Weights of a small GPT-style language model, trained from scratch on English Wikipedia: vocabulary 4770.
Each number is 500 + 50 x the weight over the matrix's rms, rounded and kept within 0 to 999. Layers, rows and columns count from 0. Numbers have three digits each.

# layer 7 attention value, 192x192, rms 0.151, rows 141-191, columns 0-95
492457556561564527446447492463507582538494543535470430564593522498414596466471443518484453550441416515522499413453599537525475498527540485464473454433437448484479495495463514500449531464565521440554468518445435500518470497470473471527483537513550481523560488588529449468541534488518582530
480449488440569545453484538477566426572557625499548511533595513501495473496524551566530498507532419451432554504504535502492528412492381554546548498527550484492477487475439610518493514390462504522464533475578444387566474428575460425500544517519532524473482478529586540531575482478483538542
525501466465500433494511471507484451445427500509454505515487416504481537502516494472504511496523509502506483484487519514460546495535451535518533608468518479439527537505523500464523488518464506467525308456513507498491495478528585473448454540531494506536497470542486506487500516549481425533
517538525457513525440568494464490474539530487529552514432417417438430477449502464478462467418477441498478501520484530499427483526482519458440462517531525513441483455524539528484466585420546543424495576438533601531524531448515407507561520516442516530498535484479556498523488474538497446541
581558447545444507522524445509431482527456433545469520502494486550511433452496517533486500468543509447514548558554434456564511512457493552498439419459563433521480437479467484481491599420510492498497510481537519538446503594500570472477475507519611488526422552574587449431434504476505455400
490528577533516484517495518425505495509468449435483519470470587480435508508435515480562484513482447431499522506542515517478497467501551518526438527518542486554405480505499440513528467471530455477511536471442533463482477472505508492577483538490547511558507542433501529510499529419527491419
465504542521541530478540498455493492509449478576523493440512486535407520506511497455515507478524495501465458460408525498425519496483462552536630517450503475516488392508484511514467517539481503428534474458478580468499552578544529516511443525496481524507488444514581563552526568457569531484
460555537448463487472570567547544475497498474498548482479505496540423542497513520543515540495541467483483558540515520513497520547505498479508500463502554501475525461535530480489492400627503422477455542476549591462471446499552501534514486506468500583505468514535562546552464432490501520426
515424361472516405492485515463495578486575486466503456414521431467475492511549486504495525509438490539447506497481489491558390527554513450611476540456439586507558507527437460572533505583522476535483534522547531514466539424483496501490514499513510445508512523551429435618499559441493537501
535513547477484461512564471528437515443482438435463510493494484523534540470493465502419556547475452575492524508479453494543474430463488511530512513480547453539562527487576487529464419513451534474512517478523567457528501522521444492451580495495495496535480512504428493518388517514438464512
466505492562465456478542478498471524564548517532463527536537517465366595488429495538577471458510495442519427451532487483426511509522569473539561538509524454564604474517577445489514515472517524466498497518542488517442488490512491517494482512548522531569504525488504472498530527506498598533
500454501540528490464544602475489525507502443552460464475520446547536559534548481547491524470461497481522518431565487455463468504435498492504510548514497600432520537475459514581423481509494484501542419573552503476532521433494566513471446529472432457535525497544578540508457455490538508488
483548543525458556567485482513454546548524504562515453559380404497492471500454443498522535434436485490503534502513430498496498470453521550512550478545418449521516481487515506481468529482477435441435534481508503547586546566550442452531456447569528536508450465531501480457455539527498526442
498475525500490504459491537515481484566469447505525520504555507467477471483480512503482495562474551420463574458507507533396519500531529423543531485471517520574491449508496493587523540607452447576502439553507429536490538545535494550492482562485522540498501541543498518528525481482467527606
512484490482565436451494571479420524484561585514537493519499516529474510566459522447530543555557481503505533538499541492464577457457453474442563558514492534466549479507386463469475525487547499521525488565544511459557523426448520431486547462540436529516497530504499438480462498479516577503
458493485448549529497443443535517544476443447558538535449583532460459473448520542456496451529515435477429512597436467483510516479480527542465466456418444503457446531453507527534453543496582496555482443487517409515527516470457506531557477474514501471485587513460487480514492502452534482535
507517481487491480492469492565554540502484530474493509487549507476462504558494504488472458471482506464529541545454502540473522447435480560473524529532492510511533556480481502474487532456536523487495566425466524519422534523467512558557482534512502488483592519511567534527467435455487501566
458595517522523456471520516446517492538504542546485552597561512501491510535500495458639508524481531401490440478448506491441410512451513481435472469482551488509557540458468446506439509550518438511444468520471485437583449512527498526588442507472450560489549514429466501450479524463409447514
519520455449578472566506489559549403507509521571453499566555454524511490501494464508421562508502507464513506537465470518484468507576476540503560473456480530394483426555462556479423478498453465562510504445543534510507490531473497466507512483490495462469554534455518516563408437491518534416
577554523520468462543483422540499555506517456508488495532435514503509519511488440447457496506474501519437528483542523412498446534494571541589392523477533524520528539485469430548474543443488488542507423440479457502488499518523517473491503448487500500489478514494507484497389469498456502484
529425466505532597510456456492497548529463517531466538446477511549475551446544501526479547482498519482495443567481485534523545421488543515489522429476486567528456468470480506543471495486568534564515522531465508553551505465541475611478504511512538415487511518532400565524510486528588463566
518481405421571506442526503551560448439531500495470525477451501527463446456488476530523525475493473494400521500422521490493550489471445507513535562512449534435542483437557476506584536481519525473392472562576538631604455421464478488545555490486461495478603511577531510557554530461441468560
571461451543540475427581471514467490451526520529422512496519482513479474508439622566486523576493453492479509524500456445538473504522426470477428544501551468521481463524461482437551501520494454508478496532517576529534501441516505499526525462447542569616571509390488524483462520537484468456
489477496495554499519448589570522562542506514594494556329425417488565528486499518571433552495468395512466559532515534516525485492479490492569474499453513516488641530531459464484552472513486490491480535500581565445453478458518443551502443505496466455465579529541462494470467545598449558497
486446503575519475537543528471570528465497502492550457481498445463520573472558484465463525512516437563440422401527493569537438530523490484457549554547525541519525574504504538433530415455533500523473454571471546465479497457540541470459441472462414456517491447519466560488528466502503525501
517425555398498518516509484490552470498507568556539434445537541481477439538511527458498464481450514505517554435479511509464518462477452496493503530483449465554608497479481584498412547504464477518482430525491478549480447465543515481586511490534540545485448492486518460435507555535526583484
546505492503468553513525482546517465501504418510505415565526508499488534518467486487529448464469572495562549462489502545447501463562560488425476567477465587532483566515480511425541509481494551513564482485533484532555503493426501455477507497481478519549528494461542518431467474534464524501
480559512498531526496481495547487526511479485557491510481426563493500448543440476459507492472567551562519447503516489425453537573486472450529505507566514630500467473478510418506512476529510477564488381518485458516496516466538518547542524481504488483494555450526506554504549501457463475542
493429457506431486432495569470553484490530525390471502560541427565487525527599536517535527543409533546464521444454499495514472485475529453525457455484521429497451478561512447567509447498541516444458551590573467518478544503459514483557547510543510491495503439462542504512568532449478473410
523426516473538538528485549490507510512553491490476471425519541531456570553529462497449515531550522481420517485481539564506490415438498493452472504518499469534466545537486511484489536450473448493484517497529524439573502451502501537453526544501545450527455523491497429560520567557499498439
589548473473528433553525472462527504521487490554449521545514472512512475498493437499460493464480424482522496483497481462495448515543518571486443495544549439498459397491422563486529559439505456469472507530522566518472494548463490470510511509523567484516523475407553463449442521527438563442
463462452544557460470494551464429497497568533558478544496478439531460513462502470545451503525489505451539492540477522540528564498542480473591457502541489490480603530517536422428436508561442446483500479471421526433550480608506517500462441536554422471515531476551433489518528528585544537518
509531584500427500564508493472407507515500532477471493537555583520456493520504432490450524487537554466501479496559510473623508490517479493527465446473459425514520588506438550418500526569433423459524487541526467521464495549522528473497484498501489566414535459476559449509407541455495492464
551613508466453457489475564451531503493465450531486493516561522525488470489446530496502532478510468457563552486533521513386545487466476578479512518512519542439451510494500439543487554533560493482543508499477453502519525547478506487593501468444518504451512509509533544453473532503444417433
517476463550520451543542545559489462513504469540531448556487476474512522481499476566443478453515458461530432474480541500539544440600443469398413412577512565444574477554492528501514473473433539570513507421431513478462561565460485459515507421482528522409478532488425458531528530537453494432
496458520348492483497488535483545521519449501495461533564521549501468458503506500482417513472511519500486500455520471494532506498536430546486517498494446463494444500414485487478492536495538464482516437488530535523490482515556580505527523515509528519450522539416452502467412506494465473467
435449445486612510593503627533540575543546549539491484455441467501520503531537482490472450521510522469481526424460499525500459453458437452463526470540447541478482520535487485532504475480540501432441564517535559471508510522490515536532446623521496478531396428518451570541454552501421526563
460451484509476482439489503531483487468565595503557537503473507542487576501537590481506503554475536489550471558440528481501516520510494455496451499507487532553471585477502519574490452609494534516470504576520473484484454418483506454505494509597521509441575521443471493527560519467490535536
522499492486522576465445455493517542421485477542449487468482462499507458475497447411526468556518485523533527475503496465532531486502418544546471469459425536379566469521515434521502518435482534538467480501429469484488470433545534480474500442491479480538596493506482469464497457539522539590
420455475505489556518553583552469530501506493498466523380498389491479502483410507478557543472483483595464433510509464449487495524495500527564479466603492551480559463478550516492568503548518521506522570484565552471511488475541494465496532471511409543502535488486450526468490513505481485585
489598495425448458440492547446527446591553572478464494520516445466474481528435460578499517495483464568517478570500511467508466516550538542488472440515482508454500461418598536458498580472488507448514517444583566496437447571522595481538449424513503476486521511478547464493476545506563474522
447562509411411457506538409489552523474428459436564471535529526560462520525489444420477488465573505370491502400499450465500472500528534585523471519503530500524539483415452509484439446511481454506543371506493501553497495496551462578479461495491525498423492470477568572523473425451500536551
475611448543399439537561429497514477522494465461506480603475505486543468494540491589488469457520499435539497469564509523509462532499491536447532535562555458512459491546520493425477523488529455389490491484462521471493468579492491467504487562465525496544441554441541524498482514520497539415
455505465560472485499499462507536543477545504502438454533409509450542488499483557558491545585509551504518424495478587472577478444437519510461494483502496468477492593505502541574557524496485562508541439504591500480520458527519419456461500537490547523490506453410456481435532515480456461528
506487497536488498567485497429467556499504529457557445553495513447593522486543494398473553488486527435577503457489462510489503522484572447493422419520474468484453537471446474466539506562491483424516470461498520489487497519512494442517539554498441548516442504443517527451487565464515434452
566570510441496574553525545479512492590504498507464414500569453500525480520505414463468541546509415575476510508466508571450537467583509526509554532451477535492492417577523498495474451499497507527453535515502509494460466464541470526534517519420444524480528517484523455509478415520487472468
486502517482514436440430497515544495561466537490494561499496517456476621497549584521526539504511491499460465525506479474454449480424541457488544451447494557582505490490475514490502459482536504515488523531510534512571498458565438539502478503502535503508452498420528519534495527468504483515
511523474433464421506525477489443426477532442428539457491532524447492524497510590504501481547505472483467566409467462526430520519504505543441519533465516501558538418492492478564522449419471509494529504508575533481441488522474452439432505506437540532496471505504546506472508518467499513519
527582455443519486512539514454535495476410389522429624584512557470508567541496521496560526463490493399598535419495552478572461476477578573415465489565523429507495468504511547485477494526455479460487569570584531528430504506477515592554466551470536517468598512468519524499488551480533488390
524553612515454501435593491496487501523513513531582434477554489481471502517541503517543399464503517538488503545435505556461474493463544498521471460591503497557525504440568519584463433511508468568528520538395541557480484446498447484579456537571504564576467502404552533554545528539558550512
516514488419459441508467491534512454494469513503505496507471469482521472508498481526503519500472482501477563521421453493517482491509612444499466524471529491547473491481600430454502522470514451474460512485539486447454518507484549534532528488500519518541508572510481443494536503452511518446
# layer 7 attention output (transposed), 192x192, rms 0.133, rows 141-191, columns 0-95
470511464563500534530481482479502518409484518501527486559429535481564450542488613576552546506484562506541503527558419516546580478494508439550443490521453570446456542445525426521447514492452512487483456519553414561432487459499508559573489457537427519522455520513514517458514456473509449504
508486510533541516472498558479540473559440456377441468497465533535421568580408462436490508571558506590555494434482409424589502559512485499468461498500553499430419420518564429482518489558545537535520511532477484536502523556508578544540613410481515494410442500427429465406580500423448491496
522532499570573443502382382474414522505536536472450523457460544533488452480445450478507460504476507490380554544590425544574457439454505471535525517498443517512551466482463478533517449537467537513487588440504372474482457519412458474570526420513532483521520481436526393527540522459472526582
482491492521499511453523511468447554482540564493458526583657596517474466520478496543476511538510474491497452462552508493519537525392541522509527524494529568520616546475502492479531397541395498535462490541505511430587456523526609478560465549495554454500468483501506570504477565508479464479
418522474467536571546396459596582587515509458535484491434477521471548489433487501558588540536460479629453480454490439572454468571533440510521524497466488474576425554617427547570521530459468512523548561475529383431508481486412607429488499571603414421426470543504537460546466552419535502528
510566434476481536490503575489562521474499510537467474553527479520523481521458515546468449524546468508537491505492518541506485449515473495523468450488555460486486556518442487507590560527473441488526454515594410531458521527484592548468535430596366521520491474555426527467566479495410524535
488462415520508472435472508583448519499505472448504512506532474535510512494505477481415439527523534468401485467500547484506476524522520447472531597535529487485465500472589446516457497504470551524446424529621517495500520463552568551465564508447505494536521418512512484402552435506467515541
526496437514499563501483527472475495512502531439387505450492390449579452542439448436450467452533496423529520417538499515459472491434526514416445544428442536557514545548486425411499456432356456514547493550564501493438486462487460427543479489487475545574555530426466456512511583597444529488
583543532565441515391521553457573480441513550523481485507513550370409547488551503450424469579554566496534406535390526528403439500566358526527577445529488519481488398595553498500512479535500542473537429449461536558522535592467388460509493528554447555501466503446527494497535432579472454431
512493449520549582520516450486476573482496528507525557519474513495472405544536557366463554489529439415534406495499558519601509512493522591543544509432502541492498533513524442471438498404507500481497532475459497460573548465520504420538559532518563539553533424442451405518550496531400559476
547460448426559582505473531476560533514504511535526538446477390495522537519465538499486496407590562562461523473474436535540467545549551534511480505500489473441480473498462486401539419499492521513489408424548503486488511470538446577630470428540506552490477436448549476471528474439524496511
486488493578533388542470521483495453531601482484501539470505430452431366440398427535627422518456568521585509488487511540541561487501467498437489534561500444598580515583488502605443427588528443468529546484479453544575492453473464384547468499502539515531487471520480408496479468483516549492
411460506432547516551412519549586478483485420465553487462593445410567487454539515455545513540547500611455515446605508446566567498401538522510520543441582464591568505578490516489520505460474559538522520552581415478473547503437469545463581509439482484502523494487566529517563483540545370491
526514569460499484521536455524508444470426465453504503406455392481520414522493497461530446408473487476471494519370401531462478465526530456474488487541491474529489465485536470433445527523469485509477437458518529548533496494516517522503503497490556559526541519527531518602559498532526568530
507453559484498606519444480495529508434586499481494455487450435462457577506496404518569511470498543452443473458478601468568520490600510435488529485626504511555453448508543426477446446466494606532547498495444489469510591509599499584561483504537545445421570532470508523435502555462480483512
559491501538563566497530462486519469486432540522503440567476517506536479509565476561516504513486518579502430517564462510501427496476523637514505426541527434488452492475488462494414513544467534554463480540472473462458519468532522462526544466516564576449497461478582523427579507608540435491
499476498490561470441529508487487460572511441477526461407563483498496451500523522540580510475436501543548515437440551466544455519510568495507521448558479511488573483452501473527522473513478463579455443487543526542481373450528547446471469448482587511461532446538504536519484521488533476581
540549511483496425493465529504512403412541537579503559474511506497502518466510422622430388416571435520514500547486503599556506462491461546496500496487557524490480486442549522490536423468453607617546451499516471489465506437474479516512586398484490465538537483553509490408403505479547452533
536525487576487421504511487541439461480538521507550526516450500462530586483472435483558484590570624548498511515557515542506495469512495547514489460389538476613454510511508506533524484447547513491461452515576504497431480466507585483509522472481508555459501520453415500463435616520550417577
531513445500538506455512520492546464425480488586515539482477473438544438526486477468560453557514494469532501537533433493512555479517415597530621510482562533551474546538447503535522534457451458505461549499559468542501466518477616432511465521590460497558456450514512474553424465523470451536
506575486526542432461529480518494511509482418511499455491539581485511545512496536476520477554483508510562439488495540469493410513569493515469595520566412469535517587467554468510406502529524553443529494533416521477480452468521423528455575537536535507464443470460518435481513478501466500419
523478651448450493438450608532550473482442512467550519541463498522518575581477565453507438423541507521479502487517513513532487480521457489500444464523525487582471481533530494499422413548444514597542473456512532502521473547517400491531538589582539508505405482467476385467532465495428461524
488519488505474522563518435505484501574451630467541639380493527549473517489537528424416518436460436445515436495457499474522481539477543569524488466546440483474455532506427540495495538480557545511487503466433466440498581454525478508546457505449522471529452532617553488414511452481499488479
476519495540421529525499515524533501568394444530500450500445470507328415457481514485502529488587434455466447422507475426430481564467467446418568551544548526482508480453456465486492539533525488522520445462505574495539553552483467423523502561412511508544485514501633470561504506479429477470
521471507537483443477529525453441525526583541482460517474488597475447424530489540503478447502523522457509552546548526427538616516510552562528549495476500494482524470490601489548459534519517525422504560440446470547505402470475510489590456491477436440534423543441470442471501496458443531599
463468575473462520523432423456519490567529530497581483509447447488504533485561481487519525504524478521427536448593543487487477527490485501423529485478554518523403494416493531503618489532454498480403436480549534525484520487467467508585392510445564532452569527505495487504574493422450443479
497443461520498510599435443435512483484521548520575478525492487527534428501503468505496476441519478533570491481542467490610498443474413490479474532556537545444528456503525514513514518560524471589474457390421494564505423441551514522458460493553560528564491483467499541556437525454524491511
563491542495407455595499430491516443465517532440479496490530433505465476528474467552485538534449565466424539530467473453524420367393475433457508440538452513551545508465475514509496531508482564565477544440508530582490428486516419452538499510460515485474452455571535497481487518509552547507
505460563429570520532512484436471498418512538516535394516419501534516554577542484445541564534624454431533449543363517563437496537463410417521471476545474500524553582506570502437453509551505449516455608466517532521509552497496456517432489480440517419499501602439432471476492449590511476487
527493468494519473488468505537541517438482474449463515533426476479488579450534494476547455547552410533588469461445538470502522473548535440554527447461534503487500533467540442531505520469450564506458506520432455451576483551492461473515518525516569582509511529542443482467460420501435470465
489508475519541478480481488481477616485502534513616514548485522498500535453404480545467477550523529587502543487510508542480495509435442510485461461521509420454476555452373506444583501427500535583446487458412525520513541495495560524504467570458480483479435535513524563449406527495507465595
487532461519414482538485514528480455503540420479441511512545456491526535429509570545522493495488461533513530522517499539455550549538536434412522496519544524511425448507522489440541453540569541491447549517546513541509504457499458473501506489455480530566455552504512394452533426476537526503
506537491566582509451419560503519533488504460476490520529471418409528520404547546455503516474458533544476481536589357479455524515451581536567537602483449435562496558526464525422533463390451521498395460512492475483548477526494474535558551479600498554471480550538433556505509463516455510612
453428506507544538518449456534443462487572440433440528508431477436472530485517464457587438510512464530476480496489487515457534506574520487573423477484530532555512570436492534380495401521477508535604441512525468512452462474496522489426485564588489505470583518504488633515516536539470483500
479505569483460524570557573517588480530559415511524596551539432420473463454470549560466461549542452548562461553540466479482421572453452552506524479416504506577433497499482515443432625509514509499466379479443499485494388501478491521513436572429480504449446566409503593533490477420493434478
489471567539508504486491518480538497521452524532561502518476535480559539472541518478487453564502517485436559520538531547424526508406515559477496494496503430528535569538510476570533545389486482534513445493419464477472484496441475520544519559529533531506458507561533469492466453501520493508
517538559467450451431549517539456413491561499517509487467536509537475591464510526526520378493470483476522543494485598544576552545455507416498477421507537507478558435479537384506439623486509554555511524517559507492530434507465509499486519565503485513522548410571529526470563491486523458461
581499515493565447532520565505416476507425501513416516473528510559474534607537430499499487445444572486559472511501537534512513459478513560401503469519512473468515502538496518413440543558499556440528513478503515436537561541486414560485474533455499461538494535484544472460503495532520482448
436516550470489492473508422392486419554498524491480503513484499480460523527493520548469523534443562501439505521572447525557489515519442559561560472524494507535493533542401515500520523574485502451501514517456512514558523414477532492549449530491485530481445468449484464527531473434496485438
573451622525470457548476544505493513480480469411493411562550492483413511476539457504439489516420484440480477447484575498471504451514478474523516528528511562551490448505521518558516485523516427498568550560519536539460456540523455499483527468502410441535455453576533459574556486520464546405
565473495540516455394471580501546525524428488499480494580560558475531537468418499615511504578550526467519519489531419454433485568516515497530445456431559567549521515546464507416473448434600468607436520545527569563546506421510479452526451477449446464457431519484542563459506465480442552487
505512457448555454371455450461505531484489577509472548543479461489562414516475448480518520477498462537450484455501535511489519562537487584527495568438534413504523585532537445512570514449459432532395555501533504550477476518496535479551484492544547469502543449528487539519476589525570502604
438534408498477505524501543498461572570516468537478568466552402523515384463429488462478468472421505519503583523522532501551536495483548508486501529457547460437500521550494501567541595456547426612459447468484478459507478369421538537457427471424437521442540591562498556454499467406579502549
472576508532437469419469494492505516444472475511489466520549505548521462552532484394552534467531455582440527538541579508518507507542503397471515536376479542496499491536575526471456417523562512510513513551406457423447465520551492501515457434473486459515512476528487550464516486445525503476
508448479552514552512473373512525466455535469544454532518568524510566500481483501502470493498461415507461578522525516555476536478577549531484496512468554604466504513510521537430509570520481485487420498486510501506508560517400443573435455452534531479507548510510490609498479479582570539534
499504506531562465508613420485437455581496492450548535499490534484466463501418477459428424476527531395430513528461521380473437548438472509564521510508484587529503480464497506409436474407388554457447508423474562559540529440520452532440525514424550547481463467509408509508426587506478514519
558533408417549443436498564493536446451492544509435549467495515477434480538475504537488522538536484416582461464476469452497497358540502470521576585522529544583534424450526479573467538419548588518436453489491572508443541537578523518497573471410514476451511512540566549488624442536500556482
529521536459543556473488517520487569450459647491495563537518499569473482555488463530509547562585554512413493531426460449566539460522525491593404487448512494505527453508473535511440496478428439533488511525487533573425527490542599432487476471534458561506557513527477499612523542455502416506
392555464523497462621465555512416506514539516442492444507511480469529509409465507643495402470461473510463459494470452568529506518508525478495472514438502415406593616437439527491545453443466439632484443513511527532476494459516514493440501384498508474567494555470507498469441546522478608563
482497515460518436546432512458512574508492531516539512538541447562588429451478453538494444468366507435576437440437519557432506490447471465459510498556498525472446444463483570480485491406455547559489513478471499541484506505471483585509423618372529445399580458513555483451529493554550538435
553584481507581482511452450510561460477536549543501502487493465546494506489499527545454492485498494507476482463507522459487507474438477503570509478493538505463474568489413471523534434444405530554537493438529558564478550496538474457428448404483465523463487582426550500529414519461521531486
# layer 7 MLP gate, 512x192, rms 0.18, rows 0-14, columns 0-95
500454523537523508512441526491570486565458533461498496574529436510468419538496482443486548566471549553532515490487588499510475534439493467527513392511424519517584460532537450512427562510470498493498452526524529466496560556496468475469471560479490494486404498468558486558461511486520503515
577513568540562528516453547387519537518515529583575507531463469461513473499452470488511568504488481492417529481476614508493438544427495502486549602527510513317508459545604449505469444462477487507531520496590534526519508379489487523506510605470584530560343471430545632509478509560490551511
561437477369494450547519568510490465493586444377391514485492552571569456427635444476543494457495585506557561525492539532504457470578588488516593540463530516465529506571491488514480496572531540424471457470476506473433425481434503490504484495475540442501475512508471502505495464490527467593
516566512524553511469441538509517469431537493423483450433490500503568481452500597554437553499501457502495613523500389511583481484567568433481406507525578438505468512448557544426528584404489503448563532500611501439457469506452461523532421520526402486497545544494427431475459560514447538541
496509551525521459550411473471538514520441555477561478562541447539623594577555471524456408444456416521468539548421485501537584566499543611513522603521513655541435462548497523459488450424406516498428486479544477506495527538434506541491462516478457412494432516484456561501461509490492565499
487480490485447452477463561581477513493535517512589530561477517488592533536497500551517600562513524427489547546513536535524452463408457509516532427463567550494572460395522451533499486470527504590553527479557459524518527487489516525482505532446526495586641544582447499552508569458497487462
533477501429566417433493441478453544523453441443541461547531491494504561429433521482536616561514546436478451500474483509527461420479506458493453478460505544515600458413421543552441512477478527510395433479535503501460470416421527522506561634454515481481564589573466514506417441544460473491
495550517478561556651514478434508458513529541497502441499496534423505469508472486475523492493492526441550536584440504498556521484567530468518584494477501584432558507515449487519528517565465574477598555526464517467561627470463495444464558501470512357505442507440525595497508521554458482447
367537366376546484523520548475456556462479526458474445494358541622458561531458449459451460486524505492459488454497552604574493511499481460511506293458470531508507518522539504413536500473385442521465533526534524512415506496597559485443463434472540538508536490508443559452576456456452530477
430541478449511478548449483431558448497441542514459507412520493524457538500530430508544592557609519448482461513462491539456499435522584564516436540555428521414507482443435520424560459475503471453450496480470491555511524454556439493457450528402466488487516476563597537536558481526441484461
545483396411505425419530471473506572530500421505458490499614524451503546417545426405535464527453559523471459518638574539530500498532501540556501496456501488515539425578543490496537491429507487484472526477525527528481472420437502588481464462527472483460570512513493596496553550473509517456
478453505430454525475482543477490465446622580535378571549575454604474567521535340497422421451473541473424438473442544488602483443400411453571540458456638506492460528485473483498458457468524516473480484532467537493476572462518477513495490550511534467431550531619479599422519545534487484455
601467525503557519492580535522566502569419378470476459584574482572476572488548480401595425541484493521528450521481620421530433498490445536601510495478587554546596436573532489472542540468466512459507505468540576525523526520493395454485476673524475502576535506434573549450517378533452420532
477512423433512517487505507490407415503553440467436512525527474544500496515467451511534431467496478465453534430460483567477529536502441568470519517407439486526472509558417578417502450550421477474470421507478422462561581442451497470516365545551486493468514510496454477453538502611458583546
486511507445529468560490476463422454500467374572465559549483496550384477500506461469428584513529497574433496472586510531449463538500478444428578501509531549549537411430507442501518447530464551486483427558511483476391497555487470541440532610500457485487512437566519480511527369548471531515
# layer 7 MLP up, 512x192, rms 0.172, rows 0-13, columns 0-95
475545535483574448493522476513493494521476490491558540503503488534594483499474537572404441571498447495489548485524471468459482510479505521490483565520473432438488494550481591534519577519522572439560515445539511528483514542473417536442489494510522541501577485552497439464566463432486463518
489455515583548633557430609494524350470518518518562504423541588480610623428560447526445478482551506527398524401540505584404478511511507538410482504433555493444458496548556488502536475481494458510453490479451548470464518459461506558537454526491537372492492534496533470436503484604453507520
495513534582420536505472601488528516525515492476597456397556562508465479507440469498517438534456465538511399537481473540507494484566498528472465429449560556447521462485505513487482417544464478507446447494509457579605495503482453518495595503497566467548465424533404594575541481479568473456
405542561477489514518485619571498474481569495458448485486573543534605498459514465461495536467475521533466538493420444546512538445539522407499479598425522469577482490453529534548453494493479466592514493516582636461501477446504475463549478562508469484508526494474509502511404593498509546504
450543490428461419487453473527536570579534506439448502497438538438501520632460486541471435529482550467473527560541566549497565546549442533586554563523440475543488523563562485493463464438447560494575519545569514591523424469380496576533504573567506554486419505557467428463509540516544530512
425544528510434590401497592459530530463466515524487514547532526455495528579508576461494440479397450431503431393514598486588541567489529508502429487479469466472532433451569551478515461477445533503475443488425455496412455455533542438455514486527462487488500576578462470551488521575434502570
525512485536522443464417481543438555543523466449510521547523464560480503508452496522504632476453580472429513482512515552497486425512422490507483519411486569493592443445486607510395463539530547461418553525600522528465509488496547584561508587501479519508527552598439497571451411501495426430
490609421447458533492585517462476455456553485479460471452562529527513592473483492581512582544444470389632580513528523446477499499486474439518493471468452493483501546557502549606510553538467538512572577503534435439520468595415459510450531461561597562540503511444410552523584445494445540516
537444442424550503555439600506590565449459497478486583489473462530524501415490437521484495507618449479453489505447530534512460536483418514536469445509515488425490495513549581558531472522519498488560482600549525554432506444608515375477538465551488601559574496372505623447535429433501532467
494472399477431480542525522520528545500486573585439533469453485487504495503495466536441519476569479482511409578549484514462505420462517545506514521499374405369550482528521522510541473496458422534436559553473511505499450400459456478479464522486473492403554474431423542571532515564454483468
504444589515494499581420515549532498457455433446522444456519490526524443500473540481495555501486489580561546426461467399509555556469498554470509456581551487405481498440446508480534482548458538539515404434501498487512532572551520503417431457512444550512435475479527470543503485495482473430
507517491419576516507538512511513449561406467469537437509383536479411557527554512537614537560470543575459541533513417398555556545515548520536411516451469505435455578443510525559508559597511544488603511459512482426456473536580462533462426476524453552466458437510522549525485481455473596573
489505383640479512487516490580540491392451607560491486464511492480334461467383526453481562531480544541515534523458383636467473400395494484478432430536543539487411511487513530540490524540494468514557370549477600482496494456488478564558529500441493552461494512498640528531524580436427491496
491445492518601632493500493468444389518580401475500475449472535478483585504519433499482445494477491494503465407558469487519483522516521542488517468523490471582441480436527493508418483472497434568549450585488491503509498553487471522583481611477502436547402569461480439526507531538479488488
# layer 7 MLP down (transposed), 512x192, rms 0.161, rows 0-13, columns 0-95
467482412405509454470481491501599540490434525459492425488579426459505552540514491541535561448427549469481467473490498494475535515540583417522468472558506465591496454453526448481467422475536543544495493517554530629516438504518533531432540425527489491477418514457536494572477498520423595488
393466513583519493426514591542486525471497511493521511543478410505467481411447500483489495465486385429497475358497461403413491515578506422516561546489521490474437506541519467531538526529512541469431466562548448375495474576557520485447512506430413417487513466479459484428494417501495464409
442554521510411451482486484558510490417487496439531519508506523546373487454396514398497511524561525419519447501572578457563486520523452524489432545553519504394508419574465384505553388452433506547514496594470485540502560572479529553520530476548480519356539456569493453488495489420487463463
480549574365491548571485521405550467504471477430485545468427489549483542561480580563534542451512436561502500484537482415472408525567570611485571595529513448518573512575499471402505432436494460513567487474475477491450490451508512433578530496494451480466544538459486506559551506465523521500
504583494524519501491446501489527555556447528409502598489416461588442548478499506531471560461437499442477517450559445590542451552424552474454497532463502449512509411388562529557553482528513549475532422498576520467545521467518511503414501587432398469510574512435430483423558599495521457569
509463395454530472471488433500353423484483557490465524512494519588477509487413400488566534515443518543473530414463430415565499549502503488499505542516465457463547543521481459481473528465484465515475432524547534525454490485559443457379427507536588524378440504497487588507445457450471510576
561517540508549439475467546422537602503490523470475494463517478498468515530510453500518507546523447519511453495440444523455557532457411444517588542440451534551555541600522506522509588396469430570559520588528513502512450532458509500459477383519483504510419472480455492548430598590459499530
523536449502539552526569533535514472442614550538481406491474547482498503521498502509549480598452575483490509526427432464513450472485415525505486560489397493559531534498444560480551465534503556540483472543414471493488537559466439446456514480527433433465473523455346549506427579533428520592
443393571555458545463435449560608465488459499535522470429411473550529600551433521448493496465565513513489536564413588543462540598521513513629507449486464542488445524527472446519584475473494444506406477544520488530477489535483466489500439475550469485417434515554508510407587493506464587448
540495465484509612582535543613481415535580410514457476482457535458421509472519409493576450509464523491557477494426366506523453477445487497555541475409517454513555521570498454496430480437539504477509489513571528417492429465564521581471512538448465415544500487515474378506548459406445573541
467541513468491501634589586520491555436477526490467477579461420427433511478488554551525461499446498452507443512559360504571536538506534559606506420502475493494462533542463552468518442491423482563444568544464544475507502409520454514503418582529551570476490500544508500458591438513489484527
478406501401487476576585513486529502521452514485520468475498470462481603563531518549504541490549405616463441559440498449540447445535583396571358455380474474471476551485487437581494482479553538524553556456561512429521464480577527511558550553484497546546405536485527447461560514437508577492
465504417578534514504454532429495575460484501561458554508467505505476537470400469509464584495533515473517421515459610513502500493522470578453552446513573530545457579453461463522360520474516571455518535586457405561567526469443511579473466522535440546537419479494477417457550581407509495648
490420485501524545487509409474459508492485515550469475463417411508466515507419485532562534565461505559472460548460440628425515541570519443451546491510472502578538486518479531549512435566533508540442513472378471444438455503538555483464505437558479536435495550528421610494464471524563454521